python train.py --hidden_size=192 --num_key_value_heads=1 --vocab_size=2048 --norm_place="pre" --tie_word_embeddings=true --init_std_up=0.0398 --beta1=0.9 --max_steps=5672
Each number is 128 + 32 x the weight over its row's rms, rounded and kept within 0 to 255. Layers, rows and columns count from 0. Numbers have three digits each. The size before them is the row's rms in percent of the matrix's.

# down: layer 8 MLP down (transposed), 1536x192, rms 0.074, rows 975-1034, columns 0-47
# up: layer 8 MLP up, 1536x192, rms 0.0586, rows 976-1035, columns 0-47
down975 089:132146144107096149116165149173090159119155164078089151143120100129147134141105159099119144105131124057148120123166118145107107221108152128129124
up976 101:115072097155136075166092144096157165087185180104146087183121094058123089158132164155160135162156127097156174070162168097134122115133193124122147
down976 099:095159121105070121101099109197096093161099150095140215088145133131133133058115139040149127145189184198104071146097109124142088131158069130130097
up977 098:164143152161149136067146132112126151151127128140153061135114187175132138113115104089074101129154095116125108151117122117106043093106174168104133
down977 094:157137142194126140137071083081143093112053166135054149122127076083104139198105103184137144153076128118114086083130139146118131105100069116143144
up978 097:156104139123080125096114141086144101122123078112145101136110072129156156095122182152084116135136202160130156114128147129132152165125136120113070
down978 094:124131139096153151143148119124171127117139161126148127142082129158118122118068105072152163138116108112104163129169112106093117114163166159128164
up979 099:080138180114099114166148132073103140157108119131071119131142119131046103115132125095135097107174124088166087095227112169145126166157117147124093
down979 096:154133111162177144182108071100137157148122135152096095115114132190142165069108092130076168147079073153117199156091125117123106110090113072098099
up980 102:108155000134144090094056140113078155124159127105154091104127084183166100122141132105165088124176156103124141173137126130153055191094135132068098
down980 098:136084127190152136088138126198097099078126143111123154117112157112127119123094133156110140091090095174167182128121110151118127108176179044127154
up981 095:137085095145114129135131111163156168189114108115144172195151124105157090097085150145134137150192117128088086193117154129090090107142100139179076
down981 092:072097093161145170146122086115163056138099115167108111145118191120101112130102101140097147154196121104177150092191165141086060143146170119070137
up982 096:133090152191121104149074107157146120099152069076117137140063139180087129083178114102111099127100137110160147147102109144123103122125124094106168
down982 096:125169133100081119155190128132103075101081157088090087174150109080182121158120132172124108071147114171124149071151131107141177139120118116140090
up983 094:147177152156095168159105145113107126206127171195075115148093126138144116075095159089101100131092176157119076168196112140120124111094114116105087
down983 092:109108142130110149054185134141161121122130073099100096089157104164164128101152146152185134141151111096128088126142123127174041136157157158124167
up984 104:107088153171152119111088158084129110128134104160151088161112104190074152092114218046118139132137121126137121094199211159124163097155143071147172
down984 103:085119171118162167126180159152154090136206158161056174201143117096109144098108077114086087154187086112104170123151145096105183140138143090155112
up985 105:154190128163089109122132160196077111141076141130117076199117130166145143122096068115113116128101137085091181124133129107147108150123110087151127
down985 104:079148128149168171085157104150108131140115073079159171089151143108064167104147182132046137066158100157140146093125096138145143174073104118137114
up986 096:120134114078139113120120125102150154117096159073141147163094137141103116148049122164110116132176222093096153141095107131104109137169160170096147
down986 099:149133119154125137166145106152108152148116076154091126140173100074103097085082134109135165157137111135112109103170158115181137097108088132144133
up987 096:138107100139150109133078170069170084095161156139138147131041147174105107095110124081104143172175126136086142153161163171165125100119085095121099
down987 094:122129118122183069147101080181152158177103097130167101097188082064155168094125089134129122129077121133142086163150160101125144175153183118117138
up988 104:089142066145131172126179164140099147100138089115146113128104100183122175155145164202149154093159153105140177113174111114099110143139121104120161
down988 099:157067152101137166116114146147130169145092153096096099166142160138083098089083152075123096170113082186126115153054082152197151092096132122112139
up989 097:127107164139083110104119071132136122177151143183191148164125123167171142114128152154152093075103127145174148093129121056146164085136114144176114
down989 095:145141121129174109121079118154061127136062121150069115107079134117109147142144077127143129158227114094110068111158109155159162179134095109083082
up990 108:133091126117100108084153148067125192170080124136186107152084141154109099144141123155163131151154114094100096148152128158146101133129104120070165
down990 109:097135108152104139100090109176156107101167096158124089130077149166147151111058154088110114159136151165129186123171103107149136141097178122119111
up991 100:065136137130101143165159137075129190090158120180115106155078169170107098072091112045104126124136133101134136146114117138104179063104142165075106
down991 101:157180092142142148138128120149124110138144136095113135093117108120160154170149186129112158111127184151081064135155141160135120220079093134155165
up992 104:084130135105119078150109139122180184126133069149132116171156123204093134111168113128124159157120181156074091117185153176166097129155122140128117
down992 093:101101168131128145108158153130136121106104162097150123121150086084086126126065082137114092105088096164117194086123140172137084102138058119082121
up993 113:082086175108165066134113147191110154103184125132121178189152101148092121114085111174074100143104156129146129047156140072179121167086079120113153
down993 117:153156084144169124138149078148116150130127110102054121178061131118085114220123106099111193119157021111131140127118160137128154127121120078185130
up994 102:100128175155145133086162127145088140137117137097127059130143142115060135120105112143119117113097164131146160164139120065142093147117166114120106
down994 104:110147107134130085220138137116145124126112067118141181209169154132204149175088154150148090130143065134101141064042099114126093120083142131136143
up995 100:053070130126163133134111133103117134189161147121153130122112105126129160141146118077111097151092129173141114111125085138101102200151093124142084
down995 089:109132102160162165152127138104146127089152144079132172064160083103116164084096155119173196097159186094134134134177180138115175135190106128140122
up996 100:132174166120090110105064159113106147156124142143093126166048101131139092165125149093136088121155119164096178138087112108122115164115074076107161
down996 095:159066142069137130110116139147112113111139101114184071095142149123151171127123121132104078158143124152162121095136142155108121133112121183130108
up997 105:145093159239096123164106141152162084139120104112188124140109091141165127118138157127131102140149130119106125171118201153109154103116169105130162
down997 107:110118180187136078146130134125096134097102165087186159104133116122116101131174158077164072079168112059126144137148101107155082118120105099139169
up998 107:106101143152152092168094091126133203176149137135105176131107064127071096083153126163127072073095086147126136076073119110161142167119107087136109
down998 106:097107137119094136121158115098143167121174122126115149128151179133156119155175144152204160079168158094152088124182171152064127170098076200095129
up999 101:090055169098128119095105093102137139137138113117130138164128051156142143092107122166149119173125153116132181129207093081147112157094087092091083
down999 092:102128141157109111159130123127106141143133138120107054136151132121161159141141102145123116085139093153128127143099129142168215111080158167153141
up1000 093:118145135103157140091118111144158145134150144164123080140148076162099110154136096100123154112174119111065185114111132080126080095160126131137098
down1000 096:133122093149118161166113167117072139095112154137148101090126141102146107129159133169182148085041136150179121134102122140113130115090124099068132
up1001 107:142132172146139160130093101116159148153098099132103050159146061125146148099148179075062139103136094122149131138145153137165102091112160096144124
down1001 111:088162138095145083131091137154130117121109089117079104091127123127159167103122105124122080137124143100125131096157121161151076071112173107175133
up1002 103:102122200122116114152140168112152149136157095142113141127114091143149075095072113116081158164144133138061090075205146113114110122123144143108146
down1002 102:172160102083230078160113122099108098111098133105130128122126197148159125110149126115150139093101118217175113109083150120201101094060126079108074
up1003 105:167082115114086129144121075107145147146126199144170052124126146122159084155136175114129105091170136074119129128072124091110149202086150105094114
down1003 108:051172140148157178104194150153143118145115148159149130117132089125119165116106130176176119115087185139108114160154114146080102060160169163140162
up1004 106:124104125123185148167162109131095168167128159044124075162118149134108109137079077113116093119117149131106088128133129113130124130124126108126105
down1004 109:091142116111128141139125152148090160175159171128143096126107089103077106129180116124150099152106117131109107165146128154094167139120087094088147
up1005 101:084170147121159154053134151096145172149093111087110107148110124112164100082105137110120115117143169105110119186131123116103123167155180095136067
down1005 104:173086193155049151117084151120159131182144148159170172099135104103131131159134131134139168080112135127119134116104130107143093104126135128165178
up1006 096:128085175164096148132118132069138217163141115121140132094122130166127153086131157098083091124125129137080079159109107162162131113141131098136158
down1006 097:180121028072143123088085076168088092065123150122069136138165131161139049124161098103153107143118160134149178094136094157087149142086138126139146
up1007 100:166155093235139071108089148145097187124113139147176126164151129173090123117120084158174095117121135113151147113117129069155091134148116119179189
down1007 102:097099176092159208171122110083146053111131066104123158103127103187162131104142132119086108132174110172082110173151120134083127127146146148086122
up1008 100:132155118190138082152111169050162121133123166161153184136126086163084173152125111143093112163095160132121078159107103116136141139076137144122100
down1008 098:095151136138170179146134131134153097132159105083177078115095068083168115071115105094124102109097157171123100142139180046150124102162149141170181
up1009 095:054144158063183125060138145133172123150086119098177140133135113180110133101127118172078146118149118190090156108092098192135126047094136108092141
down1009 098:156117112133106174125168132127073057118155114132070084036170159055130126205106186101157113083101124058145126097181141113106112135147131132183211
up1010 099:154095113145142051133108152113154165143116152136192136134106123146106131111140106116129103078074115226172153097152129147130081133114128082158135
down1010 108:116160126126090116151107122137156105131132091161107103166079118096135104135139115120081124131105145142072147103176149132111097111135111149050097
up1011 101:063060128090121168129123152076087120094173085103093113164098137119158109129128117135133122107205165094144186141125102145121141096113126144136097
down1011 101:094149106165157127126125165120181115100146108074159147071091124200140093112135174130164090155128157137088036112142101082119142126121140153113124
up1012 107:136126155140117100161144112129137109122112164139166141166132100138125133086149118143100123130086118067139167096155129088162114105183148140144084
down1012 107:126165087116122156127108076094139128163139170105127082094100103118175118120111128180119166158102106129148101156118113170138173121084110154118172
up1013 098:083145240084193047073121116123135167126068103081096135126147142159168099070129108125054174144107119128112100139135150147171142133113155098118117
down1013 096:147126093152128162168100082081092162136143183176128070168131145154090058200172128147179104176117107148075166138113147125101115142128116143109135
up1014 095:146180209154114086121180170132089192158153159136106141186137115109109084135100140122141127079129105076158128157100135146118144127143071125116162
down1014 098:112094083099162168129060107086129047078077111120087110111130072175111159124078122150136107156157142124115149125143130140134110153123149100115142
up1015 099:077109085149114101090147100138108163133089104112160152196154045100122133124152119091109119141140151149157104047109161081147100126119171122152099
down1015 094:096065118149153143106098166073122086129100066179090135094169133132122155189119091182164187101119116122191107148132149088080144143162161108113101
up1016 096:111076135104078125123183150079117103118212123143099144166138081120091148136117156127091081166106139198104123165130112131199119100147158097101130
down1016 095:059110140110123182151130126124154125079082141120125143055123180093073142100140083103138146095126167122110108110147136109152132100116127152129117
up1017 096:118131165139180096130108099112130115181153150096141166125110145114091127105164081118088120166128148182073101101096108169119073105142170113098155
down1017 097:157097124142143167162179173172144139094136155099064107046163086109120134187132136114071113096126088137122143159108139035084094172130147188062097
up1018 102:105132149121128130080131115086168158149102130118133154165172097145132078175132146084130151087169135139088147151141154144198062107119127128141075
down1018 104:096108144132132170109148116142164131151125074163177124124154117119132142126110118184145066095150070126111157155111090158143032093110158100114146
up1019 096:071169158147104111175108180116150118141089180121101177161112055113183137081123169148098107130129121154126140128116152135143118139118096106177122
down1019 096:105118153160116145092149111197158160083170104160139108131167142100132130134093088114121110105150195061117081208108117153116055138087130114096068
up1020 098:101113116164133122151085049146151148132101156130112133163083128159153135112129132132075113094089098161145110149089145084136124122107143126109171
down1020 097:163123106088131132132197116130118136120159155149148054108140185100108132152107089129101106176137171121143095110135152103112096149171065151125150
up1021 100:125065112132125144103104065122141175134181152074206116177105131161097131132112173160172087095119130104128211133126127061166076180133128148124136
down1021 093:096179114146097159142138137133170123120042024145116158082069148073113127144174135093096104121120144103115091125155092148095128094095090174144134
up1022 098:097088162147091137163154127073136177153123146069162065103126162160069127088124142124153142200202119195114126071148110075130116102108044150151136
down1022 104:124190136133134139040130128110188106135082148117098139101190122130107143090133123108099162140085155166096070086152150102090109116118146121166110
up1023 094:126141168140127140120132135146095142188104131114164099113177141115133117131131102106080114060148091130117107070122119104159047166089117153147146
down1023 092:112131154094108115134128103089171106119152136127097103119146121159091099105066159112184101186172134132161147128134135101120175105147132109143122
up1024 097:076042166136178083164119099142168105223141093113170121146113174143094152130158145195148129137144178108101137116162137139134112124121128108120129
down1024 092:148136099131088155128135147115072113088072165111121137102165090069180132133173138121169123081149146138124132130119049089137129140142141138129081
up1025 105:086131103067113144112102086085124092110158127143109115150091133110101117111080098160106071131179178138148110124117108115105112103101104138145047
down1025 109:134138089121091192112105188127152170106155194166101129248121160187138099155094147139135170137145123077153167125100145117159149114125089118105152
up1026 096:131055141154174113118123109128132125118183077140101056146120096144095086114092070161138150150131124102068153142137091155092147164099117112151138
down1026 090:140109101104121118134125170135138076136061092093146159089125069076164177106180160137142046122156123142109136139123083114140069106143140132134127
up1027 108:145068118208134137099103140157111165145122115130150161155135125093177105140096140108074101085161156135149152129225153097169097102101110091129111
down1027 111:157122117134151162125160132090169054111185159127123132188152064108098094204112136140149165103138095136163151182197088111149083096102153117084156
up1028 096:165064158120103118101122110129099198152142148155125172109114128128109143138117123139100146103178164128135058158146130138161118133137091131169081
down1028 093:116170100150091153135116152133197112155158101195089131115147142112137177153143131141128103098141089155160161133121164139166135109109144077158143
up1029 105:072129158119133113137086092144118101110098105115103071120155105171070149067142102131141143105207172123137086065129115114135121153129118155087170
down1029 102:144109169126126098130142187151105161111123102097158102119155123089140144100126160133150166147061138150139154196146104156075065117106169153090172
up1030 102:153164103111106112134148105186169171103156084165181109115125082101096152068182201104127133103139123079142095125137186032094130136141160093091153
down1030 101:115138151152102206080156134142064134150158195120110121038153099145118138159128047102110087173172104129114174137153076159059109158158113101158146
up1031 100:126102142142085093129142139152110132115166126089154113128107165120170115137170173124125124119109155106139068103090187081146109098102116121108126
down1031 100:101163119210171092079115140103084164115154171140091104133100163170105093135145119098089151116148096117124120120138104163099144108129179081183189
up1032 095:096084210170078116108101081119143138121102159131146109116131085130106143096090110109133126121184177138142106092111132149120075138137133112131084
down1032 091:155122093164188090110086117174092189112144127118081149143106159114164108162115119172084142111066081128154106121117121089104156071119110146190140
up1033 099:144118143143126093104124117159106147181142181123103137170087107142148119131146081141139126152088130114122142136168178097137122102155075047128142
down1033 098:120177129061101134125155100174066129066036115151131083130214140146165106145132152078135112134168085129110088118202156118147129112138151180123140
up1034 101:149157133156141069153085135136090192097170201211194119165068137086153087156038137123086124130100122137103065122126187085108161145142099152116143
down1034 103:114159132186117183121160151107131141148130162129083110101125095156039098115159124097144113139121108173131126161094146135153122100124153096190126
up1035 098:173069129128061116135159089080139089123121155098123102148066144162084133205122117126145097115129115118089122076183123098121105155120133120094129